config.yaml
num_attention_heads: 2
hidden_act: "gelu"
positions: "rope"
learning_rate: 0.0119
schedule: "wsd"
final_lr_fraction: 0.0
Each number is 128 + 24 x the weight over its row's rms, rounded and kept within 0 to 255. Layers, rows and columns count from 0. Numbers have three digits each. The size before them is the row's rms in percent of the matrix's.

# layer 16 MLP up, 512x128, rms 0.249, rows 340-365, columns 0-127
085:185134089099123146140084156122112142136118100060127136128111138160121143109178167129123145117097117137143132163135118136159144145069096084133141109114123147140108131107118150128100122102102112135121139166110137117116130135190173145155140152108105157104104153123104175089106145155108124129136147150114136092150113112125181163113116115111166104121144127115145098124092120158149090152132
104:086140170107127103149118172119127136154128157074123095164168172121118114140158111124126154111131114138094132140124121126105130143124110136084140112144122179129137134146107117133119124098109154140110125086125131139104174107108134129164103083160127100115124130120108144110098098177155153167137184111157133114128111070155144103101140131081120150119134125086121166155123100099107086153145
101:087116117183126136143120120081115100104128103112123113143130096107175142103175129114153130103160109160146170145105080123120139129140133150165150150157157147129099110145105156137153089124119110093144140132158165113169154106136128107159148140139132159154124110102104121087129124099088124087163120087107139084123114148116121192145125168107126107106121148125114122133084137132109147156158
099:129119111120114128166098122125094120129125122146105142104081153100098144106153115101075120074138102109148176135121131148101135136137122151152154148139137155117123110130096117140112172121143116123121082109150158152111096138131121110110104114172175147135108108111157204070085163123105143122129133175098113152123110133142147116097135189127133124112115108115092157152128134147155148107128
100:142183124122119086130166096138102114131119142141100113151123100168171137112122131129120153068152128062118098150152077064122190093136130172129116143141112158098113096161117156152159146143103141117122125104129122174130120123141119105105139137121133115134144113136152134116092144156102127159084139126136095138133143134103135126105110100143121137125112130121098191160161095137124124135138
096:114135135108171119081137122125137109163156136185118149127122130093140136141130157161097114113124174200137141120130150082173194115112154113130147141140105150126113109128131070123128089106117070144125112092159179114118128149143098146132139123130118156144137162083132159118113109127104142121157117110152092130151102115122124064108116140117146135130142117120129127107112109119174123125123
095:137121151105118147115089128105142122161107105127143123117143140161100092123132134127105076175136147102152157099125181090141141162120130126167127130130123114105076104131069088109134137139133148107151091118143101152119132138111079122152151104175093138149157166121083131156131133160123100105119133159105128096148127153156130151124180156158134115119166106144115137113098158154135113081125
092:147127166132108155102121156136107168150117121104157133127081118132120102125107094108100106117178131149124106201140086148091118162106142152122156129123152104114142095129120102134119104144152110148165104131105140147099153120158113101122120145141090169188152137094127155118102141172142162130090121166119073174120135158126111132111113135135124093119139118139109127110119149130134134077099
111:096074146100155143119125163136116077154127126108109122115096128157140104129096111131121123146094128149117134138153099095123120097158117098148135153104152098126136137113116160086112128099132136164170203137127143130169094098105100112126182104130137132144152101113133157132150114154077141129134129103143081130150120162179118155143129088135081135113169124113113155131114121146142149109163
091:163173136175153101123130147132159083085143102109101153140129197104097141173147090133113122099093132130121100142137116130126156170132144150138149134108120133157120110166155143132122139140170147162084111079141163106119117106163128103128172121135135098113083100166090144113111127121117104173113129134117117107103135135114106183128146106128122110130103143129125116155139090108098111140109
087:102095125067148123158138152125118140125139133139161107125124163158108159124118180106117136155182145099134114134135122135115118127121151109156182118163159119127144176157177114136180170108116082147101120062087120138088102131128126149158146117154129078164103122124159083138107106122126098151149109137126106135123126106119139146119110143132094090120132130146127117120148124123101129173120
091:149086145117146122105105146119165164098105089097125159117126124157098108148151137130174142144096150125117161132132173117138125140054115112142138091105106103106088141135129124097135138063114147112114137139077141145141123161117068145168150141151107148138082137119113119127132154164114154145098125128115090140134110173141104122124164164135092149128159151139133146157112125120130105128095
116:133173150145164152117124100139099127149135119095092094134144105149128140094077158166183125146133102167156154139087105134153103108129114081147143093135136097124105100136104126156131090127134126113134148114100107141115163128138117088157124122126195086156141141135121133125154120145116136154108143091109126116116090118109161095128155166089119158114168174137126119125124140109098093158134
100:131174116146134103151114146130157129130113110087099101121136149127109136147118136087126142162122147080130161112171107132112116106104145170132120164111081123119115146121128139122111108106151129112122147131113106153124151149122128116115120147098146134114112112191109154140150140168121143107127116134134071135154095131091146121130073102145113098169132166066096174206133099134130123149112
102:142140106103121143140171174165126121148108144118149145127093157117098103128133161144118116130118125108159092138136143146092143120101074119120141120121127115139105143156119101091125166123178149184101144132184143185106135125158096155123098103164134131122138119110122133121105152116132166120113129113117060168156085122111129123162094124145154108132084116127144112143137154118082149137088
106:156139088146127176133163100147118111132104145143157124127120162097131109131186133111090092146108110158184137122101126142116159112140162153150106133117090147114165095142111122134102089143133126120180155121151144140117132125136121110088128161095132133131149039098145132106117118132077118110123131158094126143101099100117128125106162127154137131180112119146096154106115148137110153146137
093:102113128150164157067128131087142102140117136136131182153145131089156100103136120137145101159142113076150104125100153143201129119113088129121151133102132120125126132122146115106128169128125140126118128103111148170164127166110163166124109135122161102122133099164119084117103111115147103114119137158134118138177117155134129078093130085132165069134125151136088114139133116117116150141144
102:113165157108148175131084125153109129157110128091098116127150172121156071103136137152145096101166145139134114105102119157124127130132123127123137088138152126115093074121098116120150111153088136118099138132098120135139186172117123113085152115123142102152136115094080148139158099127111115138163104145159138127124083149118110095107117122165144161081147115142127142138128126149134187105134
101:142132101117141117196171165121182100136116132140097122112117121177094126117114112138176100162113109112101101109129125121134099109125134124127106116092187141140143156100106143120096143097128140165136182086151136130114145132138119159165132118131116099134133124151147151130111120101119111129152085093122091080134092119141123097172100137136138140180185103115127109142123133092134121122126
093:084114124107088171133122113175143140112132091114096117103141122139112122155122108138159166126115125096139131155151138090132140098104158150075146149169135125107164119142097142120150062122119125118097135087123119119139108158141137146132121102164096150138126106106139144145143145139139128182115086128137121101166147170125140159102134166164160147166130137111095163144113067101124137099132
097:145088108103140147111111082090112136124144143114121166129120162118124141112113161140119121106139065146129090127143166087159110085092111136146196155134187124121103132162128107104117124178168136151127115137157136172116139169125127171142165133160130099132098104126119146122147119079159170162100093125126144122104106128118121118114114138147116145123132158104144101107125133143091115124116
099:101164104144125138175153135121142106113115184107094131131115124114117137118123172102124092140123146156143114131129115158075111095137111155180096105120182112135132102105099111141117133099149121156149139131105079119151134143113131139159138175115161117112090130194139130122114092163133141120116124097150159157115137112087111114158134138157151099166123117123106099152142164121084096104153
106:062130101127151122136136066154124114136160144122115145119134160145113097094153132121146131139158082111140106124139101110112118144139138138102108139121122151130158092106142134153178112130102127171116152157166126131128076098079171178107131141094117110133157147117158162095122090119115105179114140147153139131117146101120127111108078099146100147158142106153140158148116114092152116144103
103:098115121137122132191133186119125135122130115131122111124179132122127156097110122112121133154146106095145090157142132115088106090152126098174157096106105098113144155141082160122123082136163136156167104158152114113082130144130137103123100078154129126140120095155113169152140127126113100108125140107165145106128151141122146117101151141134119108131156150161133144109100097181116125135073
104:140089114148148175122143128130157162114144124097104135120137125168128176156108133113088128122127090075116117124145095162133142107131144141118154127124115088160090083123100124167136169143145115120102144119127134194120156139089093119152101137136171134172148114115110159142159116145133123076128149137122133118123122148092123134141121141131150104147115136094104093181105114127087182116151
098:099106103123129130130133135130189165124086157113115121128063116106103124099145170136160144103165117145150110140155100124133136145104164085148120111174154100106149146158116127118163118121145150138107144096138125123121105139127110118149175128189143131091107155120120101136146103144161151144115088098123136125122178104120136130190142162106134157105103135116104116122125118093117136142069
# layer 16 MLP down (transposed), 512x128, rms 0.202, rows 340-364, columns 0-127
111:102125167140124102125150105102165118114151131171166108118136130103151121156119122105127110117141138127152133116119133137125100111153154119126125160125138136108121133117096131143177161147148097109125124078139100079159129101070094087134114100153116093116144103168121088173161124125176134122112143143197108148113117141152117084142117132158093174139114122161083139152133127095139151142103
101:136133132113116122145184098099100133126105088129139120114145140166121143113139144215101138154144123103101153105129119139116153085110128111145115107123136126125131130180164151093087127127145146149122114114120106129145143121170173078121126126130145146128124139090123122098119046158143133150117142085087092138106124178177134128141138140107147134113125145136113140133171126139104114084125
094:125115140146093164110136115106137099137134102137123145151149148116151141117138146131101095113147061112118130122144121171120095135148147116121165113105169152101149080117143114138188136114161080123162170094108086118131165105176176095125106134111130119139140119107087086119159150112133134102107112101125091120141117180139102126098174149108119110133121128158145140177142133128133136135149
098:124137173125132109153110112119127117111140123166128149157156123139102104126053129140151142129115106131143141121122133155128194122149126128113094128159113127105096138135101163137113120122118146113129125179096139077112159147097141104154173096103140140132083121117145118146090142126133141088088098141103065163090119162125130124132158133152114149173111095140139150131132124145099129119196
092:109106181110109180169145132152147137122084091149115094156110138108117140110134107156130101094135116104178122119130111091129139159157141128147132129105129144099126123088118136137178102167099128144105119131156096102131075110133144145184129148123162178130148126126114103119157150126141101157123074162120121080101136122143144132153144141105150103133146139143126155101102098154129117126074
092:152126135131132145149082146155136142126133114114109125149176130161150162087161135141103137142100131119116098103127137173136122135090134121146150116124163146176156173130129125149128124101107137088114125095127159088154087142135096132158078122136140124109142138126136135136177141102164120075120096178115111099157139132139098086123141137147150116083129136072154119080097119124080144124120
097:153152147111109078114111137084140140101145110129124152124132117124126157134081124105095116108131146123127080136132122114116086164138118102107169145082116120142108195109174144153145112089120116151143155107160139137141168145132165091120172134132116067115140113146089156130133093156123152140141139092133139094184123119140185163105116139123148153124110133121111093105126134135102149119137
093:105166142138112123133122147085117122134144128144134164112138171091157132112141178156192103131149108104153164110122083117165133098107144126104160114135102131125063096136101118148124087136118144110156157115143101127128115166112152161143096117155099110113112129133133106096119111108116086167159150106134125152128115085154157128172125130150123149059153124123137142158148138093129120106128
116:112121131110100104136131128142130121139124097149114122128129137155156162153145098171107133123041110146137096135137143075147095109139143112116150129119137136119163091105083167113126146095115174144157136084092132143144148126117090098148167118125108140160136075139111143096194134105098135116111124151133095166151111151140083139143130133140127159129137134159147126103165109141105144101155
091:120131143083091143114095105116122140129142151140144134148131056153135145101151160098092149141160119106104141122150118107111172132119105136106160119174149130110100098107149096135125134153102121126156138144103093119103160119055147127095120147120105139092115176096124150146124135092131150126125143100123156135140150129150177100132114113160135172141111134132085159083143161143151155164129
094:114133162176113135114169132099113082126127116118117136108140128083107118132115120129169134117130123127089128103101168136142143127104118140125149112122095114117080069109101138093101091162132161169148143169131190137133122110155139142098095124101121178120137162152125172131138134111122150093098161121142143121100142091124159130180123144111161156174136124134116166146119113149112114094148
105:136128127097113149178130121112097121155152168142112121148106153102171144108089111100105101130144091107129104121137104146122112170173142135108086179150141150142113128118141117141107136167124087106151112126180103130152088117171148129130120162107124122103162101123156143167167121094153128117182120132135157126119127115144166114128111107115173102091099140090140104099155144091113131101121
113:115093149113137171133122141119148132119142219128143118143136146144129131147070143123132107147120094132176150138106133144115155177113141148101147137113140158107133129150103096120154112108137131091151120146072093108133126164163078105126145112096144109095153177078117117134137163077062114155122142110134138084128117136132111136131154144116121128149156137108123152140108109133117107128127
098:115109131164118142112177126110121123146118167110098100134110143142158125179155114034155108103101097125115142113142122142142150119163134101112138121108133148105114167106134123087114108160118127116134149134113122154174118148126160138101172137130114117159136138177111132120092157147140117128138138161079120129078100114104160097100126166125123125139128141135176121131099075139173116130116
095:088144106150120121092117130156108144071124168118145099110079129143142150157147113149136115140148147153133114133102153126142110156143130141110149099132105189108164127121128093126133134134109133117128166125151155127141114084136144139089128130190141093113131107134102072169118170073131139131121124062104134150103148108145136139157082137140114126157120136124161133139138109166074108138124
105:122128168126123084140085133134144166127117113145146105152114047145119157144137119154109135096145144135163119105135134159094124143146146128148118096109139088130130131115162104118113128126148147091129098114114094109130118179097151157083132128133115113155095115137122072135082140108106141145115120182130146110150147146133120124119156118130143141182198175135123100118083118124144143105148
094:129066136111158115134104137178131152167125109122162113107115160125132105109165131176109150110112139144122166123117132106091125117146126150143138122138142140138126133098155118115135092148157139134140134152098118061157192121161124114110129151137102139140152139107133116132090144161106101136116143112103142155097136081095125154141101117058100097185100127141158152107112165133104112144132
101:115157126127129126064170144148122145154135140092115165126072179109095109106122090135150147093113104141140103168139139149129139166129089135129107146102124134140106138154101124117130123120131097137149111194088104187164142167131089136151156143115093143166115108078098109116167144149108162142120136105134107129102119111139133118135128128076110158124137124146149109132115099105145152122138
098:130128131103124106115122125191107149129125167150156137109125129089133123129098134112103139118135124166179135124112127118150156148123122119103108127144081123149184114104104143139099115128161144070147131095129127165126103095113127156129167128157143158122194117102137169096116113134136127128125133114094145156109150099124117113103083132142091129137102138123134147162102142172127039127143
091:157150129151136091138128117103135127150131163137106146135099173114170121107174105127122127115146138163133099121092133134090088158135125139154117128072117096144140127130178135118131151132157134120155107160123104137105151094098123111109111119129129104100180129141120132134158104125129156070165164159113151087157136106100155089164088081105084137110151140138150108122105139129165114138088
086:120157111132155090112170157106151127126120133117099149119080136161102119145138119067072078142157145155118163096122121165103155118113125103113100152149107100158133125155114110117150144115120156123146115093131093129142111115157142106091093123147178170141170146111122131092116124151146137129168163088135093168127128150128132131116140112128133142121160128154078151136102120113160158116089
095:126128089119131120160106132115113142140127122108102146100153091130108172123121124142144153107139127089151119140127137159170108166124085149126124108107129122159076121163171082154107163141093125127107151111116137125107128132128144129155174107136116136110106160170110102113134105147142171106141154134082135139125123098123138134166148097149084120141092110136148064155158175141085085118160
101:137115108121136103139132131125148102120125077151142156122161105164117141144110103150107097109111116144142080132167129083125125135123097142123118177097101122107169134088140132111115118168107125084127125138123128131096097164149163128165200081144123080151152107179146124134129102126131118124139109139124134106146118137178113119126096167174105090135162150157163107096117137159120129135139
103:128104144136154106108148118161093102141106138095092132135083115118175124156129146146124110105133142104124149129128093138085100134107143113115132158161185097091157118106123130152108094067162128124139151095144146149147110116136142114097112092102133170099153135119152122147130146080156105142080118121173130111149141126156152159103137121137150174149133119112138131143095194136128086134137
106:142127147142103137079133107132125119131100140083157132126112082137096128155104126113160164124124157143114122123056126163170145143114110094126114111099082145130113076131173145143103150121126173106162120153134144128146089116165157150115110110124095152152157133105137137113165123091137150148111107105092115132093138116129119081127130144106099194175151131144141139132155143138125160117147